Weights of a small transformer language model.
Size: 9 layers, MLP 512 tanh GELU.
Each number is 128 + 24 x the weight over its row's rms, rounded and kept within 0 to 255. Layers, rows and columns count from 0. Numbers have three digits each. The size before them is the row's rms in percent of the matrix's.

# q: layer 2 attention query, 192x128, rms 0.106, rows 174-191, columns 0-127
# k: layer 2 attention key, 192x128, rms 0.101, rows 174-191, columns 0-127
# v: layer 2 attention value, 192x128, rms 0.118, rows 160-191, columns 0-127
# o: layer 2 attention output (transposed), 192x128, rms 0.104, rows 160-191, columns 0-127
# up: layer 2 MLP up, 512x128, rms 0.111, rows 0-2, columns 0-127
# down: layer 2 MLP down (transposed), 512x128, rms 0.0862, rows 0-1, columns 0-127
q174 049:133101108138131119137169130139114119132146117087148095095127136077103115124138125153143124251110071142151142087112116097143133134138155111155139133097158130134117136147135155113173127134151142114132108153169155142154098125110115124125083138119122142125136124106111132116113134131147133112104140158137156144146159146161151143093086083162142136118115091128157137136133105134078096118108
k174 048:115144164123163155088117154118129133140104141165180145147128140145158110098110146135128161129090052138182107148122138111114120152138134113141136139168165124127105127104102145136133115123074122134109122154104121098138137129122105082128143151129183143135136121121123114148133106130115179081108163187117110149114119123154121098169112108116084142105119143109114155095103123119140067135134
q175 049:136122131160153131150105119137142113126105182147070118109162109163129123200154129132125116045143223139115129138136137174117137140103130131124132128130134136120124110118132130115090115107134137159139136125103115118123128156106123158141134118125108124142129130167128128109139123152148145136134123122140116149128103111064144126120120182136152090127152142106152091113134133100137209134109
k175 081:132117068120130111116145132152121109100139144141122153132122163098155145102182167144123120156065126111128141108095126081118136153133121116142123133104155149116124159084140108099133133122157102094141132163167119125153113132160148118111127084107135089119089167136133113185159109158133116155143128130168110138153112140131139129120139087102128171140143113103094129121128164118128056134172
q176 034:165142125139122142147111147111114131124132180143096085123125103139128138208179131129132126112098183135123137109089128163147147172127162146111167133130105106144114140086112139152127123136149164169113121146121128145104183104095103137136144138125129117108117131148114190124117142139099117145136130113157128133117147107063101132138121146147101117113143122112115035142117129127121134126100
k176 071:150119098131099101116166131131108121111141150123099161144149148124172161093194148119107160148099103112127122127117126077131154111117123130175133159113154153103126126103146132150141140126136092084157120120158127129147145140149130124115099076125122083136113151152111085164131115117143114151143143124177097172134119129129152154118154110122111178123182124107089141128108142129137064098156
q177 038:111138126121118130125143120154105112105103097130153166130120165114161136066114157135118152158111034135162141159135135092137120123128139114133132128127162149121128106187134133081124138145111119081083100121139152133121112129171123090137109121114146112123112154079140119136143125120132114120136126135103132154098132121181163145159151093138111127147095123119111197146121130164095087127116
k177 075:110134170117152144144106113135129133156117107131144095132135100148093093166055121123143124109170137150126123147147134188142114151122143112088130111135101118144133116168134147134124133130096155156096132117078130136107133113097103135135133176133132184125169106124129163069130126136109127109125113138111130077114144108127124111140123158142150082108073118156165115118144121137132194132087
q178 027:115097100140098114107159133136114110124153171116160124148162146136146151185151133151129160126091125135132097081141118121105141107107109159108064142148160158166126136111095124107116118113179107123129127101146167135123121111137134130108131114143164114165115110105151095115115137122149099108120102141152142162127132123134087093117098133129161184135146115129120147100155115108128152036121
k178 043:144166125146053151137160109148137138133147093130111144139130105100148118164097124131104165131118147096171157121132144144120111147137126110139126156162110137068078140089123116129100131115087124127084120178092141099103144086114156124129117141163126148147148140111127155102152104138084116161119153087071094147103119131120120087088133149102114130127163113138134124143151140123140104156119
q179 066:118166163097123126121075120131138148132109081129117143177115131180169132120129157121134128000122119151125131155164139137112142108093123148129119131166129144131124145133118099120072123124117139116137152123123108113106127108151118118148154125101126100132145148150141152135158126123131145114158119103117106121114086087119121124116142162103131122116112175107102149106111099142155134125110
k179 092:125125156159127145108124127137115162143119145113132108103166100142101108126099120107149143115168162159094096098137143184133127107140138122116136110126100075133132098147137157164122115106121143188118128080112142149132150160078114143150109159135094150132165110117145134083102149115130117108132118141110163112137134125079122135130102138167165100104124114139150100128154105109128214120091
q180 033:134155113172181147134123172143145118121122108141121133140117128134131136228139135072126141120133128136137112164117148135138129139097158126142078152131073142141154105191126137103140121126142122143138160152123149156107143078109115144115130125124097087152116154129139106093111119130129123108101091194110120186138127105119165144153140090134093098129130130124107133148141106148144123127123
k180 062:138115148171104128112129123146119143158139141146093141156162135130179150095160149144131167149141152095161140151135109082113137106109117132115136122164106149093126141064113114112135114101117117096164145158096119130131130140144116142149139084127133127131119122165126184139118082128137125113159156129133117190095083103102180160096115143119105176171142151124152134134103127156128105125155
q181 037:122158100141135124114130218139146149120166148098155154128107144105132135148085114134124158115103142079163144100122160129115109111149125139179083124123183160118150120098103112132103125135150135125163136117158123100139116079141137106116085062095157099094142121106120105169143103132073149114141126106165112141133122152121095145144150130099094137129138133119098110127123137131118124133122
k181 053:099138181143087105119081129155116126177156122146100155137165103158157159085121131110132131139125139127111168145120124136114146103162109146110176178154121140106120124106110130088120091089149134096176134146160124102146123114112130124123135117125128108138115131098108169166139170089146142141141128097128122138114122126127114077081151136132143136141195119146125152072081130134110120130132
q182 069:105159145108122139132068129114145128117095112158126147180128129183153140130116138125092132000156144112128138139167141141108139099129127157139126135133130144124129139121122106132053110125116133105132133118105106118094144125132111139137163142124143127126126131145140149115136126147107139132128137112113090112122088088125128099133144158100134133123127167101084150111133119136163131115128
k182 091:141110143156125150129122132136114154142127136121127095102156096127089097165106107108137137119170183162104102121136143193133137123129147133113126110097097099132128100135148155166122111108108153168108127083114141153133136144098130142140128140155104136134165107120130151073102137114128135126116111117126144105143147126067135130127105139144167085099119117155150080127151097126107216108087
q183 027:141133145081151139120123131148105144122161110107146085117124118137099115122125130133121163126089153100088118109103095100128155116114136168105095107166081114132118167121125127125136133137091151156132119144105119143123098074150136127124105116152170125105128094133123109152165122114168124143207188112172103128126111144136078095120116133121123118135168153092141100122081109129142138176125
k183 051:146124129141148124103142192126125154116154108131147094125185112134120107128121112146132102115107110105115147123124110176188124182119138116125157067144194123102133129193143123100127134147134156134089097142111135127141104107109135151123166138172167158109112129119074174123140160142132141112093126179101135118132133153138114124143102118154129126122105095155123140128099143120110143150116
q184 030:158127102156092113140129082139105099110095109104129120139099123139177061154136151132121144136146134125074119126136128115149127192094138140147090151115111120131118130118132114119137122131117149116083075139138094140126118126073125146106134133147142124145144170128145112110124115146166146101121175188133161136111130131123101105118147140102133157175146106131156127137139089157103176164084
k184 062:126142106114212145151114140129159125112111144137143086106096135124123084178067109140123135110105107134137111126126117158149110190147134117141130077087116140129146137137145131116135184166089114150099129167111116093103121115125124111122155129141147181140123100098130107097120116124101149124118130160132145099124149133162150113175098112126148095135076113134151115150122153105106151117111
q185 059:129096099130134131129165129141129124140146120108163103106123141061128123098141116133144110255113072123136126107078129088119123127127149111116127124099125137133116141137122146113204119134138136108105123152158156125144148114137113098135114115138140152131120111106127124151111137137114131152111141135136152132139151173154120139135107084158126150136121081156153139121128129119114085145096
k185 053:159161111104123134114109112105144113102112097143158148156085173134169142128121154115093119083106081128150121172154172096124116155105119150143106124136167142155119143140144091127098151148119111076109128123161088089115091105155126140119139131145165100148159134113132114179130116119156136119105139114113127124106140087153143119151142135086097124105097152100114166135151107122145086136177
q186 030:134139095134110158144088116145165192128149135099163118148134124108153162109122138085152092129080122104101148160154110130115124140125167102134156107143117140139142121171134134145152129136117171140136159149109152100118104110152088154150118182132136116125111155147083093170166116122131133160143144103106106150100160119109157106128159139133088135130107147124113125125073113131155072162142
k186 058:148123117168100078125094130137110138081115152118105108128090140111133099169167145137124095132139136111112127108088139133153133120127122129079119101132087099136161128125162104136116142161136145125131158124162142178106125146132143154127149139124116133110148135153111155168131116167160086119119109138162150079112097112115074188115083130138171120152124119120109106171136128117156151069120
q187 034:140132097168151153123107100129109118096109091106143132138114167144164135062107149143137126118121081105114193185146081117121115141091157125112131126135135133115123112179123125098132181121130149108118164103113110129089109122171131129101135135129148133139119121151111119119181124114144118156080081118110106115122120118146112068109143135100105111147130110132126182103099154138119101114126
k187 069:125115154154134112126129159147120145127112112102125093110106124130121087156091132122156109117155165128106100106118119177137098131128120099074122096151106097120140134137144127122131140146084167166124158137093126143102137133103100136128160189128130159095142106143119161106123144172106121119119124142104139050149102115152116117156096165117152097117072142113159126136143125123142194161114
q188 040:126149148101132128121062222078169166154121148149113124133122134109143169171149108140127151127114130128123155140143123125122131109110108123164144124161114157126145125117115104144127149129150129099161155138096125119107107087121112129137163105133147131086144090189134134126140122135100149136118153071142093162127116146120171074130117129123126120104102163101087125133096102118124108140141
k188 065:134140103155089132141133123106115147101152151131115134123137138115092133122177123121082143126102175127107117094118136126106122140133140154131120146080115111104105101079115139128116119105163120140144113116151146168164135166143148116123103082109133086135101117126151103150116149110161110142152083106158144192133156132082117160104110078149138141127203093122088125133150125111112118087135
q189 028:115105112143149135118150135103131108103121088114086107111143140138107093147120091098141140126176120155121114106116122154124110125129098161077112112125096089114126128142153129097114131153136159124086154094154147117165110128115215118128083101130161098113128103139145087172131142116143125125090090149141113113146128125120111156117126109139193106174129114157121115069119128134128144120093
k189 047:145134161119117117092110138089137124174140089144140145147167130139144122133112100075147137133096133141148115152144107108111128098153122190136134168160099145167140126103119138143129133110113070138102091138107132135144111104170063126118132113121155096138186129113091149140133122076091089138150128113100122126095106134126169107147138129111146153102104150150139128130143109137117104188115
q190 034:122126162118152093148094129123120178130104058137154111127091141154105120170111117088166127137153146093124136145127131109134127151136114135127115136179126123122131125146138132139131159127143159163135146121104120157122063132094116133130182150122095126088134129123132158082108105106122107113134155084143128078138128104126073134107116134143155126095119153128166131111092152090107140066146
k190 046:111139140126116168100149105194141095134137113097139120137156134113101111180164119156152145124121150122153114120111145161144102087133103129111126143153186138087159118134165144119128100105141121114117141145096173128135120165092115157146136122114142131138073167156027119108109120133122130108104172105127112123131112140132119148093135117125089152140126120115175148120150107125121120146124
q191 028:116144151121074102174118090120155119115126101132110133130069131139132124088082111142140120128131160130113137144115119129134117127127103141148131146197107112083171150119092116143166107095103153171145110129129143083154124149140157183144156159134168174130151100112106138125107119143150161127128167126165128165125139143116137101131145123131135110102098163123161128123142186131130095159121
k191 057:108114095139152108146153149144105183112109153112126104123194112110121120168106117127134126116096141126108108099099119165137151099152142148144156123091116128082145133124145147111106140163144112148142113155135138138098124147116157133066132112080116129147123102125125103114115120146072099125151127100139135193120124145127083147102110116144128109140163135177140084151175157112140135103081
v160 095:125154130136143115115107125143132117107166109126118107141077153139121140132140130127159075118129132130158127123113115119113099184139116127109125095167124129148106098130078091074126121144137143105143165175117140123110142121183084142155152097150177122107099148120126171146188125173121107124120101127088103088178111125153134121132136127108150142117099111112098111082091141152120124164136
o160 094:137147138110113139113118154136111125130056150123129176148132124150158124126125127110078155002140137148108125134115132112168127093136139147163141116120160133114138173104117126147054118133102105123134124122150099140118117129135182089106120151112096164128163135103158126138129145101153126103135136124192134105117125137148138150124107133110141122121136131094133135134140125142128147117127
v161 097:133173123112137105153133124117163131147088106113124144141121143163168163131143166139099137098108115105137141196163131115132119100089094182129112132120137118129155152130099129102091164154155138112120142142139078145116106118162119112099141108089129115115133129141121115151148104112123139164135124146159084133097116066137134123117183134074118143144137167085104145132134108126158125104177
o161 096:128127135122136140134093120118146154112145133163114119141126120189131116136143138136152137000143163124144124141155138145118135143126118113129135133140117122127133110130143108142095125114122138136135114108115111117103138130127111159136149136124145112119119155161120139132143122143113131115145124127116106156135075106109122134147133163120122136106134155137113123133116135136142148136130
v162 123:116147138102145152163139135145166163148132111092094080133111157117127145125142122131144095122100141130119150113108131108133117131108094162153132103101149150096103124147142120110124166149142132104109100173137088116127145132121132120079183122102145132134076165117073089177168117137102101139091104102150112126100124122158119147131154096123164155158091126165089150125120141182119113131116
o162 110:135124088137103103101115101114107094095082104156139149162142173175158119142126138133095152063166089132121128162124116077116130154137157139118135128154115126119133151112122108092138118100115108161155145119137168148123122114175155106147102129126120115119136104154149138103135126133166118121141104115140111131131127113183135131123122162148125150122183120084155174118139166097127073121170
v163 114:115163118141144099162095130109143122107105109122111144166098140174159165126144171150113116098106130115155142169155148124123109116082090178143108125130129125125104138129097101100083168148152137116158166153128129139119109113179124162132159106111143118101133127154139125151175096125135124137143115143125096127116083070143112123133165150073104144128123160114092133126119106165174121123148
o163 105:144159146119130148124105125137140128145118141137115156149137104190134126130137146122142140000143187144120135146142145146129127122123113128124137128137127127126140131116134121137063120116114133133129131121119091127097133123110123127120154132128126120120134146149136145126138123127118127104141144113136115127118099107104140118124127167124134123115121155114124127132122125126136170120131
v164 099:133059130145137154110165133140128158148094145101130125110182114113140092130131105124125172165146129123098080104103135154135141124156143089128126148142113158115152115096139176183145129100058117149119120104114147137126154151091126119129111165141103151140151104128111130108047139133157123121127133148130148153125121155075122135116129139174131120149149137146156117142156128083121136122112
o164 098:103113157136127116144134126119123129135179110136133094095121115063107130107115112141151100255115110134119144119129120132126132131121147114112129129121113099132116126139131119108213127147171130147135117125136159124155133146120105140136119109140129115126121109132127111127118139115102143157107113130119138120133180144119126116121121106134114132129121110155129123126109124134122085151105
v165 112:119156141082112144136148126147155152145105111088114077116107153123098146118144135125155089111119141149148135102117138105118127135102121151137106124128142127160105090162080128083111147157169151102120117129111081122159110108151121133083131110108165103112094169116091108175207137102102135131107109111131114123134150117167136111132178111114157157128100146098083144115113149153131116143126
o165 103:153129060139119119110116105108123117100100115176125142159127148195164083160111134128114174013160111109142126157140111097135129132140143145125141124119118130105137156121147104139106115095097123140134124126142145136090121111170154098154121135106123141119131140130120153117134105156179112125142117133137108141121080106175134139140137137146130124119178118128131153133148139135121120114174
v166 113:120086106148093166123141129133102130119103144155140157121176092133128101136100122133116172141139115119143096155145146152121129101157128110141134153135124124105155132094134161169150089130088100155125106111114140148127117136084158133146112150121100129138152089145152113097060143099141150121127161123147174162137122159095125143141066136164100114120169126167182106155159108104118144114124
o166 104:130131169138150114137128134120143135148213116098118096100120111067083149121139122130159088255096148134115135101119136165108130140113119109099111130128116134123108102155132148129161145134165134125111143133129130104156159142098106146119121124149140121135120116122105126131103132132088141143125139129099125140112163132083124108133123125136119126138096142127125098123122122123122121141079
v167 100:158159129127150108152125126108139133141115097113129118137092149127123153117164110160118111110078135148145142112135113099151094148100139185148128110103172118123097159154149114060095189144172121105131166119141092097136105107127109114102143091118144131116124158131124087159178090121107113137131113143148091134121135082165143127170149123094118144121104129091113160123104144151141112148150
o167 093:115151094104118125113113112137133115116088160132126138156135134207155120156137161122132150000164109104135134150140131112121124111124126130131142129128116156139151118113127116152093110100096139111139107135110123142099113120167129137133154120122139112118119132140129144103138122148145116112132123133122122131143061123151138138114165153126137125124151132129116160149137133131138159109161
v168 080:113160070098182093111119123114142117141111122125144177127149137151169164128166181106111131110084105116111128194155105118153142113108103164127129119105123160172178139120134086111133136115163138106159131120153122143120102134144142089111147127094170140117128100155149103129124129155155129177144116140151117107121117092123114112116150142058123139120120138114110156106131139127152115114156
o168 087:133105185132124156158092130108139176120123098162130119150125139172126138117135119144098117000131127139153143143146148131099127163134124106149125139162145107119124122125123128132086139166145144123105125124118107091129143130132110156132167127143131115117125147141115125159142131123096140122128133138130121149141109117109119131123125137125125142116135159121107127121103126135134120144110
v169 096:129131093178134103128113125113100094109141136168141166133106093140128136123118142143093117133106118131161107160145139128101097127124124134145137126133140101118104158114139115088135113149115110141165190113134149144120093130140108128188086090124138135127181079160202119115103103136138139126157149168139132118154132100124139115172093149121106123120162126080174107119119113092136138134174
o169 092:122160166092141141127122149151146145160146185084126147120136087132105153118166144116163125083118150132119130111141154167142120090116095118133135137111127156143129091128118155189064137120130147085102100138101083106109142147100106155090166127138145136122125161117124132121126136131095141110131162126121133124134088152089139131110152143108132129114085149141105108153130107135136204128092
v170 085:099090151129131171164153155134122164132105128089112084109136123105096095123107089120128134147159136140106150124100147140104158120128101128159149110107140138094103104148134171147129137126082124144112059159131138130148126144124148104094121131128088144142116144091086100116104145115147115121126138098161164163117137164123114147139112108188155141129110083170138126143130140186134148111085
o170 090:146121102142113104104146110144114083129146114126143117129130155100112119136129137121130124255133102126126102101104116095124123134135160124108125125128098117120123139133135142101188125092143116156139157138138170149148133116127143123130091133132125121135114105134134139101114133119130114132124118121108126128123171131157142125119109131149117131154149117119160138110143136089114077133140
v171 094:134082155164103150123145118136100153106153137148116116124145136124103085129125098128142151141157129144111109070110137139113118141168158084126134130157116120092090099092117191190147102119087108164119139094080146118141137151080105138180113152146101122164158130130126134111094124111132119079124137149109122147140147164097122144147108127188137109126120128137158112133149120100133142136118
o171 090:096152122112130115122157135133126093144153141094122116080125087060127125122092129125163115255119157119107121116124109157172127103119126141101129127117112132142122142138148105115173131127142112145135123134144149163137125141128128115115108116133121129127124106107124124119107143128136137152113120117117150095108165125109129116119141114125120105145110115147149109128144120140111140123119
v172 109:134087124137124103108142117102105130120095142129141163110177109121125102133122120138104182142143117123101108139142150150157151094137160108133110169094131131120139156114169154175135126098099105152119121075126149132163106153101161133131088165108103132130182123147142104087056143107171125121134140133149154163107135137080126150126100141135101110114162144113149131158164102092148141121121
o172 108:116112141138148146154131120127143146138197120122126080102124101091104142113133124140171097252108130115149139113140130160092121139119116113109127138121099127142126088150132131127188138143162157123117123136104139112134140129101078164135158096155146106136094113137094123136113119127077140157114130132075136134132133142088121104125154110141118119134103120174119105130103117131120132134116
v173 103:121179121118140114150132119119143128159127110144130135153103154162131174119155155135115098094104123123145148137156120098146128136102126192142111118104144116131099138158129096081077161161179124108147165111150084139126085116129128129120159079098135104109118152136134097155173105114098122129138117120160106145112129074161134142160134129093122154106114152081105161126098111150142112127165
o173 096:135153117114129127123095120117137130103101137134111135164138124199145122152130148120127144000156145123146126158147138141119125132115126134125132130140117147130149126116130123152074131109108139126123116137109124114104123119161130131126154129122144115126121142139113144118133118148140124120139129132114118131133061103122140133123154157116130127128139156121127136138152131131139160121145
v174 092:169126149119130147113155136160163153163130118101116085107122163120103172134147101134151091120093127143134117115118106129148065130137128129131135132130129113139137086125120110115132145154144116118083114166074093096123118115034116107109150145117180148118079183120063131124172109125119144153109133131132105124148141125136146131119137124108127115128090128131124131126121124145090130180129
o174 081:111120067123117113135101108090107117108117109168108092122119135179175066138125124143109158078160111112109141129148112120110148152124156122132115109142154156098144163127125118098161114108108113133157131121170154149122136100217157126166136132126122114117132107125136112145147135126147106108123088122165109139128102138148118131139146133147140144103188099116131157116116166138150086123172
v175 111:098170103062145102123120117142142121149179123126135136143126148129139153140153153102133102116113131113126167143129075118136139127119133151131134136119142124149166134162130101103124108136179147090120090165150089083126128134136144107093133132127146138159061181115099124139171155143121126164089088112121118085116121116154141088105165113098138118116123101106074146085118129134133112137136
o175 098:160087121144124159140115132116123173088060086170128131158123179172166123132117116127063147013135101125140121139110140079108132174161124139158121115154145142126127138115108103115106138146098109135121146109134125135115117101158150133145125146121127120124148130109128119158155115126153112112141128135147126145134108120178097162145105123119140144134147140099141142121116147133125113121159
v176 082:170106178178098136139135130101106127121114135150122088124115095092112093140093090156117139134148139169147147084147185125104099141119160126121130107127148104117103144123139160099133142134142105137103170105115149095139131105097092132139105094146102119116148109124112110134126116061102145087171156142137135172110164137135133157156104121156104128133147146108172117188127115122102134125138
o176 088:108167067105138095098160115157128086150150187083131131112131115119100122147149156123190134252127119096134110109123106137141133086116112134103130131096113154135128104143143154159148118083103152105150103139116122154111117129123121119131117117105139124138109140130124147087112113164143122137125123131093125133143095142139146112130170124133125112133121096162122131147144121119130165109140
v177 094:115101150130124102130110115105089090095164157154144157137130095113109092141086135113121154145177129128123154106121145152098147114134169059101132149131121119125100138122139147152131100104097139136128161105139174095123161117159123154143076137158113110127177094130159164079090144126134155109152168154101129133128142159106138115093108129173120108114153115109163107134138145098122146110118
o177 087:123127125134137148120170147157130130155138156081142140082131111074110152105136112114166123255098141124123096110117122139169121091132100145128140130101137117144118120140122144149147140132127132113117110134116113148134114133084109123119126126113126150147122146105125112133117125122121132122117152123118153107130154144126133123136121089120133124132080112164122105134131100133119143119107
v178 109:150154152094116135140139119120158150139119113118114101143134137114128110130158109148127132133113139154094138074120102126165123126094139149157124123113156164146149133165154152149112158117167145113109072118124090079148144103112149139059154149123103135155079174115067113142153147094120106137090105113113105116078136124137111110109177105121160136159103132119077145128136140145128125114103
o178 099:129094068136130122139147103121112114098108094159142112129119179152164102152091142140132137148142071092143139149112112068102131156148143142113119124133105126128131132125134093082193110122105113151142141122133166172117103122163117124175094108122138092120122101124125130112142104154165110146126094144119135142150121127185119137135142126156120125128173109139144177122136140135116084115183
v179 114:081133140065120106145127131123173133111133117113103111138112157099142134128113168101126114125143138093134178175116097120114109085110131158110126127132122134138152167143093136126107118138150154123095118190166057084132135134168108130080141156124152137128101172119086113145144158121108131170090120140145132110086119117144139123124152106125134115144167149134068129123145118142125133107130
o179 108:159091098168136146092121117140121154106108080170146135144140157178157121126139099147120169063137094140141118125129135104120142164160120138153146131118116110110127136118132086123160131109100094163130121071119151148110128101126171137154101145117119106127145124152131139150116083135168128113147116120127102142127121141176099161166095147138131160112133088086144146134087160092146095119154
v180 105:110125077157131150078105125121104097127126140170163176120157095149160137122106131105126120132134111112131103173151128138141162138154120110107142128140096112143155123111147107155152072085102115136155150109140167162114114136141131121178111107119131122144168076137185149109074123157137141138163133131120151124153124132099128143117081140109103125134175125137175121131143106082112131108155
o180 106:137131216128135125160124159117139154143160123109119122117126111068088163091141117124106098164095147158147150108133144163117125122105120105148089128142156117140109115135118165136110150175166165110109133141125107076161143146084109137097152123138118150125129142137127117151123152109086149127122154136126137119130152122065125125112115109112123129127080155148103092122113119141134130159062
v181 085:072165102125167105134116139142113098090165122151151148121112119146118123136116191109123115123138119113148119165114112140066137121155126099104134115145103111167111090112068121105133073135122167143150165145129136145106103138165118145158106129120177099116161106140180147133125130170142149117117121143102138127190106149135137097102116141124115124111115126131136095083098133096146132131142
o181 086:158122175138110168132104165128139165143109121117118159128128105117129148101126100114116131050113175172112132123135144158179133119141114136151133135134155099107116156126121120170048152150148114119092116124142087104119148139096151118109129148126107173129147160100131134157129139107115146113138164123161128102106147111085131149141099109109138141116112153103115089129131097154134147150070
v182 089:102083117147114142110116137123096091110148156142137113105121097078098101126073104114156115161147131150119140105103145153096143125153145072139149137132109115144143130132139115120177089097093129128118105137146177107131129136136139128128081131160117115125135097110145145112081151139138140132137147134120186128164145184107112130100093124167135118129159105144172089147138158134082144119085
o182 094:147112140148130121111168133144114113147134126101148137115137149068101138105139111132115124255106089134123121096101119102131121121131130124126121130106153121116108124133116171136159136130139126109123134140134138139147137128105134113124112127126119160139129124108139117130118129114126128123113142126135143123128176172149133119128108091139129139134111090133121132123113126114128097127107
v183 099:125084154131099174119143127122111136125134133125127116095155120084099063137098076138133156158170140158128132082111112136134138138147154114123142134126139107113160105135109191145138096119121134159093064125099129108170122123079134106119123145128076148151101145104107109102110167087122126104126150102115141129123168182119141135122110101180134119122147117147130128146147134124108152143096
o183 100:142117081137130102118168117144123114122140129122140105112116146076119116141119135131136123255111087100134116095107117104123126134145127125120120124108106140131110136138150131117198125106121120129139143123145156154142123122125137124128091123130133118143119122114112143116125122142156107148123114149111143140128143142159110132137133102143126122150135100142147124114125131115112111116139
v184 086:106099168163120079154108122123077111096140118163129146138137114114116093127093136155100149131191130166118115060149116150139119105129159116129125137117137145125112124131149157137136103144162136146149139063086153068156131125091169161149104164160092134124155121134138130103114163113128135098109133146084123120153137138125140102165111120144115095111134122093134127112132104107122129150089
o184 085:126152078103137166124164135138142134158117158084125141106120100097134126139105132136188126241081153089106137121105134132145124098136103146103133134117102151138126114135129118142130131120093123122115138134117105183104116127110082145131113103139134113151131121087112124128135117130154093134117144140104173109121123152116122124108155134125131086146107111159153122135149089158112187091140
v185 101:100145130121106161102119110153104127115183137148169158135180129133096093123129148107151109124169125141131120111149100118138170125162132110124133145136122117131170070135101133143138030138143142127153091113105118133127108144093163130150134122131094123154097137121154130107107180122148152098113108077093163104155144175117136115119103124148122098098112100125109133103109128145129137132101
o185 097:156130120126135152145151159114120155113111101109106112118100130076138135160075115113083116233099159119140123105081127126126120164154117135126107108138136156116092161137127132126114172148114102125101148135154124131136142098135141101118082154131133146155142121070086133155136126120142098127124146150131148120104147102130110145140111072126129114171126160125162104097163110144095138127119
v186 100:136106097181142124175148141125146143133062119119102088117091119142140163123132130155122136132080128133140113157123159119119086129105104130164121090120145128118094130106150111107130175154103107135126166138136140169118100131110115113139137104104180132118175094144125079161123065126125125130141151162197129168119116107128124156160099145129112155136118144133168128150127139109119122125162
o186 095:101152173105104098106085103121130096161181151137135148139150114167107141102186135142155127058146128155099140143168146160134138103105143113105132155145104110124136103113125148138107116097170152135134111151098133099135151154129107145116165113148127113092114136165154133086099144144088164126126119099115098118132125139093162100101159185141125151098148142116108133137126130114153124151102
v187 077:163174128180136072149129124095177142126092119128111125112098141145119138113180160129106147107106127130129106142120157106125099147088110135123120079118114122152169169108143125123098168148129155131140169096135097151103124120161053120135145129103169133144160108148145127154126114122139119122142127143149111120115155078133142134133151155100134151135131152095143132143104126102120119096196
o187 088:090120147104128137135114121131117145125146142149125134123127087179152114130127127151159133000155164129141143143186119189146137115131133129135137158138130113127129106120126108156089129127147131126114091119106121108121137156124123136146142117117129121098118157142128133115132122153110159143136119132127114133140080138087124125135146141116119134107122141140094115130126125133156166139120
v188 095:146210143138142091147106101117146118114144116159125174167131143169133145140170171142111140084115124127164135133160134103145116127083120149110103125138142108123134124120105115108094131161162146123147179122103094140114113107140094144155147106120126119122123143158141128145180105103117127104145127120114081123114119070138153122121142147084096135116111157080106136120102113117175118131176
o188 100:113145123106127146140108134122133153117113140133107134128118099177153128146119138127139129000146191122131127152151131172143133129132108143131132129141125144135133131122138106145060134128119130124121113120130095119100122130133124126127136141113144115119135153133115143130142124147129130124139132133129122124123073099102118132140148142114130119117130169132123115128146112142124182120136
v189 094:100165099140148132142105132139099128091142120162131121164097142164133162120125155137148094104098128133157143128138120102099106144127085147144132102138127116133078077135118082095119113148163126131168146157105133143119103123143138144190158110095174105135134123140169126149191090172117128093117125105115145123161095110149128118156097139101133151107074127131121127091121131162147123158131
o189 097:153165150120109129120102136125133121140084140109115163155138117157143142131132140113091136000134178152112119148125141148151120118124124140125122132148139149115131164112119135138039133128110118119115147148135097127111134128138147110094145141145112148122144132113137143126121140118141130111139150118156123109101119099104145128112131148123143119131138155085139118131150118127120172116119
v190 099:164099103155129109130148142112142144147076115119135136119139130127158148127137145151094173134093123091132080156135136139161094115128148126144119141117112127128128182109134132184117157135088093144120162114130143156126137136082117133141112151141111136101183112152146109111048094110165108141137134161169127172127123118105127154146095151112094124137144147137179138166150117085119126107138
o190 099:093126173140144126147097116124143131149212132132116087102125093139103130129154114153176095155125136148122153122166145184104142124090120095107114149130115115139148074124131127107171123124176147127119110121114143109149140151107083178132169117155143094118107110162120114119114132129075147136111108124104114124129134147067125107127162155131110136125103140145102116133099115136166136151099
v191 085:171097152103123106112149115110128127149115143118132138109165103103152102136132130129105189148149130117079145095116125152172139111127182094113134161121138152134139174147156163205118161101113135136108132084141151096135160138110132155103095152147075131153131128125107132087069144109152122115127124158117101142087133140108134148103135134146124108135142142125154126147148127069122135114108
o191 089:094101109147141133146147120138132133126163119129139096097124128100118126129114112149181110255116107113143126122139111129107133134123114128118121130119108105154134094132135111096224119137136137125135107116114152149136104143114084148157131107127145106133106122135128105133134117136119133161112112134096142129154144140124114112138144104130116125130117097178113128137106118149137113124138
up0 126:103122132124144113134108140152056120140121137161125116132115111131108158140144121086105101096110155116156131141131092156108107137167122108125181106126075150135110096096142147094147092122157147117163120123092168133137185135112125121096146176108151138117132127117110139155136122164115151155095119108110134098163084136139122110149138150108135122148096108183187110098124117156105152152106
down0 133:171108149144098098128116089132139131101136099107132135131155135133124130087170102100129134130038175144079153150138164119102107135155149138134104135119122115150119173113118132172109119099127138113105150114134046146164154137133139134116141138115117144099110118117144081118153084128125100113099152148123141114141122136152163183148108112122120136119151121146166099115124147177125130115119
up1 107:160145156141190118175119185095149118137108170109148120112130075126096125137101125119123129122117112145087149141120150154140142185151132095120126122089104113136100102139143102088153101109120151118149145127165154105132144153117099132113116122115146078079147106130136152100110121164126133158144114105150151151118156136086129101094117160112116128144096116145137140154068174123130137115105
down1 121:113110122151083134151131073100150172135116105144134163127076108113146133095139128139170164130149154126141127130162169118145096145140128100094086120104090117089128104132070135145103121105153119093131125109128105187109145140129128138178144108150124132143115157094133130131157115120115142094146134138112141166117147128104182133119159131141166108138144143129098174102167107157104103104141
up2 119:158130155176114169125109096131100154137142170164135146158132105138127104153135075092095125116138129122177128117133080131111172157140150094108141150134138101114118123118093147112124171134154095132154124114097168176130150131148137132132129119123083114096119160106095162165153119101130102136200166107121137124106114127133112147122141136121133104135125074089138128114096132153137171120130